Weights of a small GPT-style language model, trained from scratch on English Wikipedia.
Size: width 128, 8 heads of 32, MLP 192 GeGLU, vocabulary 551.
Architecture: learned and rotary positions, no biases in attention or MLP, tied embeddings, attention and MLP in parallel.
Training: 113M tokens, 13758 steps.
Each number is 50 + 12 x the weight over its row's rms, rounded and kept within 0 to 99. Layers, rows and columns count from 0. The size before them is the row's rms in percent of the matrix's.

# layer 3 attention value, 256x128, rms 0.178, rows 146-159, columns 0-127
109:49 51 39 47 48 47 61 45 38 17 39 43 40 40 43 76 38 64 41 72 63 34 55 44 44 44 37 68 44 48 57 50 53 59 36 42 50 31 63 51 37 38 50 46 61 51 59 54 75 39 49 35 59 54 47 62 48 75 62 53 46 57 31 85 50 62 58 53 59 70 35 53 52 44 61 61 49 50 45 51 45 48 45 61 49 54 31 64 42 57 43 28 51 57 23 37 64 63 59 39 59 56 28 51 36 36 41 46 58 47 67 52 59 42 36 63 52 54 33 34 49 87 42 37 36 59 40 57
117:46 46 62 32 51 61 56 43 56 40 28 57 64 37 50 52 35 54 59 62 53 39 31 59 69 49 55 39 51 53 45 50 50 66 37 57 53 70 68 38 36 65 50 26 47 50 38 54 60 56 71 38 40 52 46 42 37 66 64 52 30 74 37 68 44 49 78 56 56 45 25 54 31 28 47 50 51 45 56 58 55 70 45 28 44 41 49 32 39 49 59 56 34 77 33 32 50 51 37 55 54 53 48 39 55 49 72 32 49 60 42 38 50 64 30 63 54 51 38 47 52 53 60 23 47 48 46 74
085:43 36 56 63 51 52 50 47 66 21 48 45 40 48 40 71 52 43 58 48 62 55 77 37 70 41 55 44 62 47 56 50 50 53 57 51 37 46 61 76 55 44 45 42 64 53 49 48 44 61 07 57 52 53 76 50 57 48 49 40 54 31 45 46 43 58 65 71 32 40 64 42 40 46 54 42 47 46 70 31 43 40 42 59 50 44 62 67 45 33 44 48 53 62 61 52 52 45 42 60 64 60 25 55 49 21 62 40 52 70 35 61 43 46 54 58 38 35 50 50 43 29 16 70 41 58 51 61
087:44 58 52 66 31 44 63 55 47 46 44 62 62 45 39 51 66 47 58 52 40 61 60 30 15 62 39 57 59 50 40 39 53 32 50 45 46 62 63 46 44 41 30 48 39 39 53 29 49 50 79 38 55 29 54 50 59 59 31 55 48 46 42 48 18 39 68 63 61 69 45 43 55 51 46 52 31 48 34 68 57 32 55 28 37 50 47 70 30 64 42 48 30 43 40 45 65 46 58 31 46 54 57 33 40 48 40 38 59 34 38 46 48 26 38 62 54 65 51 38 47 79 56 51 47 49 53 60
091:37 47 55 69 39 56 39 62 48 49 46 27 45 34 57 20 50 56 56 62 59 56 47 26 42 43 28 49 55 63 66 58 38 62 38 46 63 52 51 49 37 65 21 53 56 29 43 49 53 50 63 58 22 32 66 41 49 53 34 48 46 59 57 52 52 64 60 55 60 51 43 47 50 53 35 28 51 40 35 53 68 61 55 31 51 54 78 59 59 53 68 55 51 39 38 64 69 67 54 50 32 45 80 46 60 55 57 60 20 48 35 57 53 40 31 47 46 50 67 56 61 54 51 57 48 67 34 49
097:42 61 56 44 56 52 59 70 39 54 40 45 52 43 71 26 55 45 37 68 47 41 44 57 49 67 46 71 50 36 60 57 47 61 54 39 53 62 40 49 54 42 35 18 60 59 38 67 51 36 33 64 56 54 53 65 49 58 69 48 65 43 24 44 59 32 54 54 48 38 48 67 48 52 52 45 63 50 56 28 56 45 46 40 42 36 59 74 65 45 35 49 81 43 44 28 61 80 50 64 44 67 18 65 43 56 55 37 51 54 48 51 48 71 17 40 45 46 49 54 45 61 51 42 49 53 51 50
091:25 47 49 39 50 45 35 59 78 48 49 31 81 64 54 57 39 73 39 59 34 59 37 54 56 66 42 65 52 66 43 51 47 40 40 50 63 48 52 30 34 63 58 62 53 57 54 61 62 60 53 79 51 37 37 51 59 71 70 55 31 48 47 45 31 58 52 47 44 60 39 46 62 39 72 56 59 49 46 65 60 45 53 53 52 55 39 64 52 66 25 58 39 45 43 44 39 36 32 62 45 65 42 50 40 40 60 40 79 32 43 52 24 52 37 43 49 50 43 48 66 55 55 34 64 61 58 68
093:39 49 62 68 44 46 31 57 50 65 60 60 40 55 37 57 06 53 41 55 47 81 49 60 33 54 55 36 60 42 48 63 55 52 50 49 51 44 27 51 36 59 71 50 37 65 45 47 35 49 46 59 33 66 38 51 39 70 48 53 61 53 55 34 67 42 37 47 65 34 42 49 58 50 33 33 47 67 32 39 53 56 52 40 70 52 49 73 43 39 54 71 48 53 76 47 41 46 46 59 52 43 56 36 59 56 66 53 56 51 35 41 50 41 32 44 66 73 39 76 45 34 66 51 45 61 64 49
094:26 55 59 38 46 68 43 36 53 46 53 58 61 66 40 60 42 53 39 55 44 46 67 62 56 75 60 47 54 22 50 37 46 45 21 72 61 46 28 49 49 47 56 45 46 57 54 59 17 54 70 55 55 54 52 45 50 56 57 51 36 65 58 58 52 58 37 44 55 42 71 42 74 64 51 46 59 36 36 41 42 46 44 72 54 18 44 45 50 49 47 25 63 60 45 38 62 38 53 60 69 51 59 75 46 26 39 35 32 51 53 53 49 66 54 69 59 51 51 50 58 38 74 52 60 44 59 49
095:47 39 52 56 50 56 65 64 48 65 55 53 57 56 60 55 43 51 60 60 50 57 45 63 61 43 56 33 43 62 57 78 58 31 27 32 51 44 62 36 52 79 45 18 54 31 61 56 54 48 60 63 52 62 40 39 74 39 44 39 33 73 31 81 23 43 54 51 41 39 41 60 47 78 41 41 54 44 48 45 45 54 58 39 46 41 48 47 42 45 57 49 35 56 37 45 25 37 40 71 56 45 55 53 63 51 59 48 70 48 31 53 57 41 47 45 63 50 38 39 67 40 48 44 60 26 45 34
099:43 42 63 36 37 61 57 47 48 53 68 38 68 42 44 57 36 62 42 33 77 61 57 53 49 48 64 41 46 67 43 38 37 45 35 39 43 48 52 36 39 40 63 52 60 51 52 45 44 65 46 51 53 61 52 43 37 56 42 58 50 48 34 74 49 72 45 83 58 46 64 42 35 47 44 42 37 55 48 12 47 69 58 54 63 39 39 67 43 20 46 45 53 49 49 35 53 58 43 46 33 58 39 93 50 52 44 57 65 57 39 60 49 72 55 59 60 59 65 45 32 43 48 43 37 33 57 44
100:33 57 52 33 56 62 45 29 45 58 58 52 42 42 39 56 43 49 55 46 30 49 43 42 47 63 51 50 42 40 29 46 73 49 58 43 47 51 69 56 43 33 38 46 26 34 32 60 63 53 63 59 46 53 62 42 43 65 48 26 30 52 18 43 57 39 66 47 56 36 19 54 50 39 52 63 43 40 46 70 49 45 38 49 48 46 58 27 52 62 63 64 59 41 43 46 44 56 68 39 42 52 28 57 41 46 43 27 36 70 44 44 56 28 47 64 43 40 49 35 60 62 64 44 57 26 68 31
088:42 55 49 69 23 55 54 40 44 61 62 62 48 51 67 52 42 50 46 39 54 70 49 48 39 56 44 48 54 71 55 48 45 44 30 40 70 73 44 31 42 52 50 42 59 51 42 60 53 50 45 32 50 42 45 30 41 56 47 45 28 53 69 52 40 67 63 67 65 38 42 48 43 44 49 66 67 54 62 48 74 74 59 45 62 43 46 39 29 43 62 62 35 48 47 40 47 61 59 47 52 63 61 38 60 58 73 23 29 55 57 56 54 40 31 70 30 49 74 37 37 60 37 54 77 47 39 65
086:62 38 59 60 26 37 38 66 52 61 63 57 54 55 32 72 30 57 71 50 70 67 68 34 41 59 44 58 49 58 34 35 66 54 43 69 36 53 37 61 42 50 31 50 57 42 65 57 48 60 52 59 27 54 49 20 51 46 43 38 60 61 63 59 43 41 39 47 34 46 46 55 63 58 58 33 41 45 47 39 67 50 39 61 52 45 29 44 47 44 56 53 46 41 36 46 48 28 47 43 47 66 74 36 45 37 66 56 53 34 81 56 63 58 74 47 40 51 53 49 71 70 31 47 53 46 45 55
# layer 3 attention output (transposed), 256x128, rms 0.156, rows 146-159, columns 0-127
097:38 47 65 52 58 59 51 33 49 60 70 39 32 44 32 58 47 54 53 52 40 59 40 48 61 55 71 40 30 65 60 61 55 59 47 43 51 56 37 42 53 55 53 69 58 34 57 49 21 26 33 61 60 47 57 41 63 45 32 61 48 50 55 38 51 78 46 46 55 48 81 60 50 43 60 36 59 49 31 66 79 61 58 48 51 52 47 48 50 34 56 57 37 60 67 62 40 47 39 66 51 42 54 63 63 35 58 69 26 16 40 63 46 58 44 41 43 50 37 46 48 37 52 79 61 37 42 51
100:29 77 49 61 38 55 52 38 48 70 68 59 52 66 59 52 48 44 63 51 60 67 46 32 50 55 41 67 52 41 41 45 47 61 40 45 73 44 42 40 51 45 63 60 55 40 41 48 34 51 53 38 34 20 29 47 56 47 38 41 84 42 58 47 65 31 29 58 31 68 47 26 55 69 77 46 26 53 55 75 52 52 49 48 55 51 48 58 54 57 42 47 34 38 47 54 47 58 56 56 55 41 54 42 57 61 55 41 33 21 49 52 51 44 44 73 49 62 38 77 46 57 46 60 47 56 60 50
097:54 54 50 56 48 53 57 53 59 57 58 53 33 35 61 59 37 83 39 43 52 69 38 47 72 44 65 46 37 23 40 70 59 24 52 78 50 47 70 61 40 45 47 44 52 52 54 60 40 33 48 34 73 69 59 88 60 38 43 66 42 58 59 56 55 41 45 49 56 32 47 66 47 44 62 56 62 45 42 32 49 51 53 49 47 44 49 64 48 66 38 52 47 24 37 49 44 41 57 49 38 56 65 59 50 52 48 54 82 52 52 35 54 48 32 54 64 62 42 46 63 46 27 43 35 50 31 52
083:61 47 49 48 63 70 59 52 66 36 60 61 60 51 40 69 53 56 46 65 54 61 46 52 57 53 34 35 38 62 53 60 51 48 44 60 35 41 39 36 45 40 57 61 56 32 75 47 41 47 42 62 34 47 44 48 62 35 59 59 53 67 56 41 75 65 37 52 39 40 64 47 49 53 32 62 29 38 51 72 60 34 74 52 59 23 46 41 58 50 39 67 57 53 42 55 56 63 43 54 78 32 55 64 44 29 60 41 23 50 51 45 56 51 69 42 25 37 74 47 56 32 74 54 53 55 48 44
092:29 43 45 42 54 70 63 43 51 63 30 71 55 53 57 55 47 42 33 49 41 60 61 67 54 47 52 48 46 54 53 48 49 64 43 12 52 42 34 56 46 40 60 38 54 54 54 46 41 45 62 26 42 46 35 84 42 47 51 44 56 63 45 48 66 40 62 64 43 44 50 54 58 56 29 50 36 52 61 43 62 57 55 57 36 36 23 51 43 37 29 45 45 51 66 34 71 51 46 33 49 29 12 45 49 62 63 42 57 57 56 57 64 63 35 42 46 36 30 38 62 65 50 49 59 31 50 66
100:52 40 29 48 54 47 44 34 37 45 58 68 45 40 44 63 28 63 57 40 53 46 48 66 59 46 75 56 38 59 55 47 65 64 43 69 43 55 33 50 44 46 49 45 42 56 45 40 56 32 51 52 34 46 63 38 55 66 68 39 50 44 27 40 54 55 68 76 53 23 55 60 58 46 48 63 83 60 59 45 37 60 41 51 63 39 70 36 26 67 57 50 57 54 33 44 45 35 65 56 55 41 37 40 51 46 45 66 66 44 42 47 50 53 45 50 68 83 53 71 68 45 51 60 64 68 52 70
096:81 63 66 60 42 78 44 66 44 68 42 58 36 52 46 34 61 22 49 44 35 49 30 24 69 54 47 50 54 42 68 39 55 44 60 40 59 56 32 46 36 52 47 60 74 46 40 52 44 39 62 45 35 40 34 54 53 38 49 43 54 48 63 58 63 25 42 70 65 56 53 59 52 68 53 47 54 61 57 65 37 60 49 50 56 42 74 40 51 57 45 51 76 58 35 56 70 62 72 47 74 52 50 28 44 66 52 60 43 43 44 56 38 43 61 66 46 55 37 51 37 41 61 60 57 36 58 51
089:56 45 52 59 42 54 39 59 38 45 40 33 55 60 64 51 45 34 42 61 35 39 58 46 63 60 54 65 55 57 34 50 47 55 61 40 77 45 62 63 37 44 47 56 50 27 49 41 58 72 52 40 37 57 49 59 37 35 50 56 70 45 40 44 62 58 51 58 29 42 43 56 59 46 59 45 37 52 83 43 35 53 19 63 56 68 67 37 35 69 52 57 51 34 24 59 55 26 30 66 47 54 36 53 31 60 53 50 40 55 52 69 76 50 34 51 44 35 63 51 35 64 42 43 33 32 50 53
093:47 62 70 48 58 33 58 68 34 53 69 54 50 57 61 57 57 50 58 50 32 47 43 59 53 29 58 41 40 18 31 45 53 57 20 43 67 72 47 46 62 59 35 74 55 49 47 57 39 47 34 37 69 40 43 44 50 40 48 52 46 59 50 37 68 45 46 59 49 46 49 62 59 55 50 45 32 71 47 50 23 69 39 42 72 67 68 49 56 58 44 61 55 40 49 56 37 69 65 49 49 47 43 34 58 44 61 72 52 22 56 53 53 67 68 51 70 34 48 35 46 61 55 46 54 49 70 37
091:49 48 51 49 42 47 34 48 49 62 50 44 54 49 49 53 52 44 41 23 50 68 43 50 76 74 34 38 67 18 62 59 35 48 46 60 65 45 52 59 43 52 44 47 46 45 52 50 52 51 59 42 44 56 45 60 53 46 72 42 72 43 42 39 58 20 34 76 35 73 35 32 64 60 56 76 39 56 43 62 46 48 57 53 48 47 29 54 60 59 33 49 66 29 53 68 57 47 35 49 45 55 44 22 47 60 62 62 28 47 56 61 38 62 56 64 67 45 58 53 46 57 60 66 29 65 65 44
089:81 53 35 67 64 35 48 57 45 73 71 43 35 70 57 63 34 63 46 46 36 57 53 54 63 50 54 55 45 35 18 52 48 28 40 47 41 50 27 47 65 56 37 45 22 53 51 61 45 73 37 61 44 60 47 71 64 32 59 49 44 27 26 36 47 59 54 50 60 58 43 38 61 40 57 50 34 51 51 41 40 51 59 44 64 49 55 50 40 50 66 42 54 26 51 61 47 39 50 61 45 49 80 43 47 28 31 62 57 51 62 50 47 45 47 47 51 33 28 46 50 56 44 62 46 43 38 45
097:32 38 55 59 48 52 54 37 42 40 70 55 52 58 42 71 40 35 52 57 59 50 43 81 16 71 61 66 52 40 63 43 48 56 36 52 44 34 39 41 42 51 42 53 59 69 66 60 43 65 46 58 57 43 39 26 40 42 46 60 50 55 46 47 53 55 46 46 70 39 68 57 35 53 58 50 52 53 53 62 36 19 65 63 42 56 43 54 57 64 63 34 51 31 61 55 34 54 56 54 56 43 82 44 26 51 48 49 63 44 40 55 54 62 71 59 58 41 81 51 41 53 37 59 33 68 52 62
083:50 44 53 31 57 37 61 64 49 77 48 45 49 58 56 45 42 63 35 41 53 38 56 67 41 59 31 75 48 34 49 56 53 63 56 42 69 44 34 42 58 27 50 40 52 40 40 38 46 60 53 40 50 47 25 43 61 31 58 36 72 42 15 48 58 45 66 45 48 42 60 26 34 50 56 57 37 59 46 54 60 42 52 45 53 44 38 54 58 57 23 34 59 53 51 57 76 60 47 37 52 43 59 53 39 67 63 58 70 44 39 52 35 54 54 60 50 36 26 65 61 53 49 19 51 37 38 62
087:55 47 61 52 45 47 61 34 73 63 53 56 46 46 40 54 59 49 36 61 28 53 38 30 49 41 75 40 36 38 69 43 40 48 72 72 55 53 67 23 50 46 49 59 64 35 45 53 52 49 69 46 67 45 39 80 48 24 58 57 53 51 58 66 28 53 62 52 59 58 42 53 59 25 44 61 25 48 66 63 65 54 47 56 59 52 41 61 47 61 37 48 49 58 60 54 62 63 37 49 45 35 25 56 57 54 41 47 38 28 22 34 36 48 48 51 45 52 41 29 51 50 44 57 58 71 49 49
# layer 3 attention query, 256x128, rms 0.157, rows 160-173, columns 0-127
086:51 59 60 29 59 29 31 70 51 56 42 62 23 55 55 46 52 63 26 37 59 55 56 29 72 45 36 61 36 45 55 68 39 48 52 42 41 84 52 45 58 45 46 42 35 54 39 43 37 36 37 34 49 63 32 33 57 44 41 64 56 47 50 47 44 40 37 49 60 68 31 55 63 41 45 74 38 43 35 39 47 36 46 49 24 68 38 46 62 40 56 54 37 60 72 84 43 47 41 43 57 41 44 52 39 63 28 42 65 44 65 54 40 47 50 50 44 52 37 52 63 56 46 52 60 45 60 42
113:61 36 43 71 59 45 63 37 64 48 40 37 53 38 37 46 42 41 56 65 33 42 26 60 51 59 55 57 52 35 50 60 58 50 62 35 58 54 48 48 72 62 36 58 53 41 69 70 67 49 54 62 62 25 40 72 59 57 32 41 61 49 54 42 44 76 66 69 48 47 50 51 36 40 31 25 51 57 33 64 62 59 55 52 60 36 39 41 56 51 47 37 59 48 26 30 41 63 66 65 43 43 43 44 36 27 68 36 49 53 55 50 36 56 60 45 23 38 63 40 49 52 58 43 62 31 64 43
082:67 52 42 58 69 38 49 60 76 68 57 21 47 32 52 50 57 37 61 73 47 52 30 46 47 44 27 61 58 36 55 55 48 50 48 19 46 57 49 44 51 41 48 63 48 26 49 68 62 54 60 52 43 43 56 49 47 55 45 38 40 63 48 61 53 69 37 63 35 38 39 45 47 43 65 43 49 52 36 46 84 33 70 42 56 42 43 54 46 44 48 41 54 79 30 52 48 50 66 66 45 45 41 47 40 31 51 42 62 64 54 53 51 62 54 28 34 51 62 32 33 37 43 42 61 24 60 44
089:56 55 39 63 56 49 69 33 52 58 44 27 62 42 48 54 32 41 53 70 29 48 29 69 31 69 60 56 67 39 51 42 84 51 59 54 49 47 38 62 51 41 53 45 62 46 57 56 60 32 40 51 64 52 55 59 58 46 22 54 56 43 50 45 59 80 60 62 55 29 63 40 48 49 50 37 55 36 51 58 57 49 70 55 70 40 49 35 54 43 63 40 54 42 32 11 57 56 54 78 48 60 58 54 49 60 63 46 38 42 55 53 42 64 52 54 43 48 69 52 43 62 75 53 52 43 59 67
090:47 57 51 45 64 42 62 65 53 61 34 24 61 28 53 49 40 36 56 71 45 74 41 80 46 42 46 44 63 49 44 41 56 58 46 44 78 35 45 48 38 50 46 58 46 44 51 59 68 33 60 46 44 42 60 46 38 45 58 44 49 46 47 46 48 68 49 53 27 48 77 42 34 63 48 28 53 48 58 48 69 50 47 56 67 46 45 59 34 56 44 46 55 55 18 46 44 52 60 61 59 34 59 45 61 37 51 57 28 60 55 37 70 44 68 40 38 52 77 25 48 38 59 29 51 26 55 43
080:66 52 58 42 42 47 70 51 47 47 68 68 45 52 56 56 29 48 43 52 51 74 45 37 52 52 33 30 75 50 71 60 59 53 39 59 49 51 47 44 20 53 48 42 60 60 34 42 57 59 70 42 47 59 64 50 28 51 51 52 41 26 65 28 57 48 49 59 33 35 59 37 54 65 50 50 36 56 49 54 40 29 43 32 62 53 57 46 44 36 41 52 67 43 67 54 29 42 52 46 73 43 46 53 21 68 50 45 56 38 62 37 58 54 32 56 48 25 42 65 39 71 38 65 66 57 47 65
099:55 52 48 47 36 62 35 54 50 66 33 61 50 50 80 40 44 78 36 26 47 64 79 36 47 44 59 41 55 66 40 56 34 62 53 63 30 47 65 69 58 59 59 40 43 47 49 30 55 38 52 43 41 49 46 47 52 53 70 70 41 38 55 40 38 47 41 37 65 60 40 62 46 43 33 43 51 40 62 54 45 53 44 47 24 52 62 51 52 35 51 57 48 37 53 49 59 43 37 48 42 41 35 49 69 57 44 31 18 42 61 46 43 73 50 75 48 33 31 67 66 61 49 57 42 65 66 48
077:60 51 75 54 43 36 64 54 60 38 57 21 51 50 51 60 57 40 50 72 41 42 20 70 60 38 43 56 42 38 50 29 65 44 60 39 61 55 49 36 53 54 61 46 49 41 72 65 55 41 50 50 52 37 56 54 57 49 50 30 46 72 46 57 42 40 35 50 51 29 56 23 55 47 71 33 45 39 46 43 47 25 50 56 54 44 48 23 61 55 78 29 37 45 39 56 42 53 54 58 43 59 64 57 41 54 53 39 65 68 47 57 41 51 55 47 35 44 65 33 47 56 52 44 32 17 58 66
092:34 69 55 42 39 50 31 54 32 26 73 41 62 39 52 47 42 54 58 44 37 63 39 59 67 55 63 51 64 57 48 37 54 50 38 42 43 66 74 47 56 34 54 38 39 34 57 34 45 38 25 52 62 36 42 44 45 60 57 68 45 52 44 29 79 52 59 49 51 33 50 36 63 30 40 51 44 51 47 66 32 58 29 75 49 61 54 73 51 67 48 56 70 47 44 34 41 40 59 37 43 46 52 51 42 44 43 37 37 38 49 47 51 44 39 40 75 27 54 36 38 31 40 70 51 59 49 57
095:52 44 60 45 39 46 46 44 42 46 51 71 33 52 68 57 62 59 44 58 71 58 54 41 50 19 44 30 55 42 58 56 59 50 38 36 32 51 99 40 35 46 45 47 44 57 23 47 47 54 55 58 58 69 47 34 60 44 70 42 73 57 48 57 44 26 49 48 68 34 62 64 62 75 44 30 32 47 62 48 50 46 33 37 47 51 55 44 45 45 43 52 48 66 71 53 43 69 36 36 44 55 36 64 51 50 54 47 61 53 56 43 44 36 37 38 59 64 34 70 57 62 44 50 47 49 39 62
101:65 18 50 60 62 43 49 43 53 79 64 69 28 55 49 62 55 41 69 65 61 24 42 62 64 36 55 46 43 42 74 53 51 41 41 39 49 44 76 46 34 62 44 29 40 70 59 54 53 76 56 45 45 49 37 55 56 44 45 46 47 68 67 61 44 30 42 39 40 66 39 47 46 57 57 54 38 54 42 60 70 60 50 44 39 49 60 30 54 57 61 61 46 75 59 38 56 51 56 48 47 68 56 23 52 53 54 34 57 43 35 57 41 48 47 48 59 78 45 59 57 57 45 69 61 37 37 52
096:49 43 20 51 24 62 41 41 40 52 35 45 35 49 61 51 54 65 42 41 51 60 37 45 36 56 39 52 33 66 44 43 63 56 57 75 39 64 57 45 42 41 58 48 66 61 54 40 45 54 55 51 54 34 38 57 58 42 58 50 64 41 38 56 53 66 27 45 56 65 63 39 67 32 60 51 69 42 74 62 38 49 63 37 66 53 19 59 59 35 63 24 66 67 60 50 59 27 37 47 59 56 30 57 57 62 44 50 46 36 69 43 46 50 53 59 62 36 59 62 61 72 60 70 59 57 47 46
091:63 47 58 55 61 64 42 59 57 47 41 49 47 46 50 54 47 66 41 47 69 27 64 41 52 53 49 48 35 46 34 74 48 50 50 53 42 53 59 53 79 48 39 46 42 69 36 52 56 48 42 38 65 40 71 29 63 55 45 55 60 65 53 40 58 38 68 44 45 45 48 41 41 61 71 63 45 50 25 62 42 48 47 49 77 46 82 75 50 55 44 40 52 26 49 47 67 58 34 43 62 40 56 53 42 31 27 55 30 51 35 49 68 48 49 58 47 58 25 41 76 61 41 71 65 63 45 58
099:64 45 66 48 44 50 54 59 53 30 55 24 48 35 65 63 48 46 37 52 51 73 47 42 39 59 39 58 50 52 58 52 47 55 50 56 47 40 68 40 57 51 33 49 56 43 28 64 59 36 56 44 65 63 35 42 50 55 37 43 52 52 67 58 59 76 69 55 32 69 54 43 30 43 32 53 40 58 57 46 81 34 33 62 57 36 53 75 44 55 54 40 25 64 44 38 50 64 66 55 59 55 54 64 61 56 69 40 53 50 26 48 52 37 44 36 48 57 80 25 53 39 48 50 41 24 48 44
# layer 3 attention key, 256x128, rms 0.162, rows 160-172, columns 0-127
101:46 43 36 58 47 66 44 66 51 68 47 51 49 40 59 59 60 55 48 55 51 51 77 54 36 50 41 57 45 50 66 39 60 42 39 45 53 48 67 47 48 34 43 51 33 55 57 69 56 62 26 38 43 78 75 39 55 44 45 70 68 54 50 70 64 55 50 44 38 48 51 63 54 64 68 72 42 53 80 32 32 46 39 40 39 50 70 44 45 66 41 47 53 42 47 46 43 59 46 50 76 66 54 53 59 73 58 63 54 51 52 55 73 61 49 50 72 36 64 72 64 24 54 64 34 49 49 39
094:54 41 59 42 44 49 39 66 26 31 61 56 46 70 63 29 64 59 33 46 67 53 39 57 55 49 29 47 42 67 41 50 39 68 59 54 40 61 46 45 46 55 38 50 53 57 28 27 30 33 66 59 45 39 27 31 65 42 48 55 44 40 46 54 56 38 43 57 52 48 25 46 72 26 55 54 45 65 43 56 60 29 56 56 53 55 40 47 64 57 56 74 46 57 65 58 56 60 58 38 37 51 47 28 29 53 39 58 43 53 63 41 43 49 57 37 72 67 31 57 42 71 28 52 64 52 54 37
086:48 54 65 33 47 63 66 40 41 58 56 59 65 48 57 53 70 42 22 42 37 50 63 34 73 40 59 64 43 60 56 66 47 68 61 52 62 70 56 42 56 68 35 25 43 66 38 39 58 51 56 51 51 53 43 31 57 50 59 31 62 56 39 50 58 62 47 47 58 60 45 40 51 47 46 58 73 36 46 83 45 52 58 52 60 41 54 40 38 62 79 85 42 73 53 70 41 55 41 49 46 56 45 48 77 56 44 70 77 49 59 53 52 49 59 44 49 40 53 53 46 64 55 51 63 45 37 52
085:28 54 56 36 65 41 52 30 68 30 49 72 47 55 54 28 47 38 54 55 61 47 45 54 34 66 52 43 48 39 68 60 46 46 54 60 55 39 41 40 53 71 57 55 49 61 35 52 40 56 87 51 44 48 34 58 51 51 46 54 53 51 52 45 59 53 66 46 61 60 68 49 42 59 56 51 53 60 56 60 62 56 51 47 31 80 49 89 65 53 70 78 61 60 56 48 52 40 44 55 38 69 35 50 39 59 55 52 47 44 68 40 32 53 51 38 61 57 62 58 54 46 30 56 66 28 39 23
099:33 66 48 46 60 43 41 51 54 48 53 43 53 50 60 20 45 48 37 52 63 66 41 31 57 47 53 67 74 55 36 73 54 56 62 28 56 34 38 65 53 61 43 46 45 53 46 60 55 37 63 47 51 53 55 52 39 54 51 54 51 64 38 44 42 16 58 40 52 51 66 54 44 48 43 34 57 42 52 27 32 78 58 62 34 38 48 52 49 32 76 55 37 62 71 54 46 32 51 45 30 46 57 56 59 55 57 53 19 24 62 54 43 56 56 41 42 65 65 18 58 52 63 50 58 34 53 55
089:52 47 48 50 54 54 62 62 82 56 38 47 43 53 48 41 63 61 38 31 47 55 34 54 42 40 66 55 45 60 66 36 46 70 56 78 64 37 48 31 53 47 60 62 45 58 41 59 30 60 43 37 36 44 63 55 64 25 51 60 58 50 55 57 40 59 61 54 59 74 48 54 57 48 61 56 72 35 80 68 71 22 58 48 46 67 57 61 39 52 37 67 67 45 45 44 52 43 58 48 78 48 56 56 64 41 52 60 67 61 44 38 56 49 49 65 48 62 53 57 29 37 36 52 38 52 39 28
099:42 65 42 62 39 32 58 53 39 42 49 46 59 50 54 37 45 43 72 42 45 44 31 52 49 55 42 46 53 67 59 46 55 70 44 55 40 36 39 42 41 33 72 56 62 43 42 55 30 25 16 61 44 48 72 44 46 57 45 53 56 36 48 56 54 42 26 59 42 57 44 65 70 42 37 58 42 63 37 49 49 52 37 69 42 46 58 38 25 50 41 36 56 67 55 58 58 57 42 37 61 35 46 47 63 56 32 27 52 52 19 70 35 36 54 58 62 36 71 44 71 38 45 33 40 53 62 56
094:52 34 52 25 35 35 61 47 25 58 64 63 55 36 51 28 38 53 34 48 40 66 33 55 54 34 56 78 61 50 65 55 53 55 59 38 53 61 67 68 50 52 46 47 55 46 37 49 54 59 71 57 48 42 62 67 60 56 59 42 32 35 58 63 35 48 57 46 16 40 66 45 41 57 60 51 29 60 55 71 41 55 37 51 46 64 49 60 43 67 56 38 54 60 70 64 63 53 41 65 57 33 61 24 46 55 53 66 67 48 66 40 37 64 51 51 61 49 26 46 39 60 52 48 29 58 53 52
105:48 62 53 46 65 59 76 55 42 39 66 49 48 57 38 21 59 45 73 51 59 55 32 47 50 57 24 21 44 30 35 43 56 44 38 45 50 51 53 56 48 30 60 46 37 51 51 60 56 47 17 48 64 57 64 41 60 43 27 43 59 39 51 70 55 62 66 41 32 36 44 58 48 55 34 62 21 44 47 41 59 47 37 19 62 37 47 49 48 50 56 56 54 36 44 72 51 40 54 59 49 53 49 64 41 59 48 56 34 57 73 44 73 52 59 56 48 53 43 45 36 50 78 56 54 37 55 41
096:52 49 66 58 66 48 39 58 54 76 53 29 47 40 62 58 28 75 34 35 21 55 47 64 39 40 45 54 42 61 63 31 40 50 35 42 65 69 58 48 71 44 39 51 52 43 59 51 66 53 38 38 36 48 78 46 59 45 49 35 62 52 49 20 59 60 53 49 59 49 41 49 54 37 40 58 51 49 60 64 49 45 42 74 33 52 45 42 32 60 42 37 65 41 26 47 58 58 61 43 52 49 36 53 47 53 33 59 50 58 28 70 58 61 51 71 44 22 59 51 35 63 35 53 57 37 62 47
099:48 53 70 40 52 45 57 53 54 66 48 46 58 33 44 69 69 46 44 53 54 35 68 52 56 59 56 51 37 29 61 27 56 48 46 77 48 64 73 69 37 42 38 56 66 39 78 39 53 53 62 59 35 44 70 62 45 58 55 66 45 58 36 56 69 68 47 49 53 46 47 23 53 27 53 55 49 49 57 60 52 44 72 44 48 63 68 53 57 58 48 54 29 60 19 50 31 59 57 51 49 53 48 48 45 58 40 54 65 52 64 72 56 44 28 47 30 36 29 50 55 47 41 57 35 35 41 62
101:34 50 63 52 70 42 34 49 42 28 30 38 61 73 56 48 47 49 68 39 44 50 50 43 46 59 67 48 39 42 47 28 51 27 30 54 26 36 60 40 55 48 42 43 61 47 64 65 32 39 59 61 64 15 61 55 37 78 39 44 69 40 66 50 46 47 66 42 56 52 49 49 53 60 64 72 27 65 35 48 50 54 44 55 35 52 32 66 54 48 45 35 63 39 43 50 61 60 50 57 44 43 69 56 52 51 43 55 36 63 35 36 50 54 68 38 56 40 70 50 34 45 65 65 42 57 54 61
097:80 52 49 54 37 38 41 67 75 48 69 41 55 36 36 46 53 47 39 55 23 38 58 66 72 45 46 55 53 33 37 67 67 59 45 50 41 36 43 52 66 41 61 38 68 68 49 52 56 50 36 60 32 68 52 42 61 37 51 60 43 60 42 36 41 67 38 46 53 47 35 45 47 39 52 50 34 46 48 61 75 37 57 32 92 42 55 30 49 39 55 60 41 45 67 60 48 39 39 53 48 34 35 42 63 63 59 33 61 41 67 61 51 62 47 34 53 44 62 36 66 56 58 55 54 61 52 55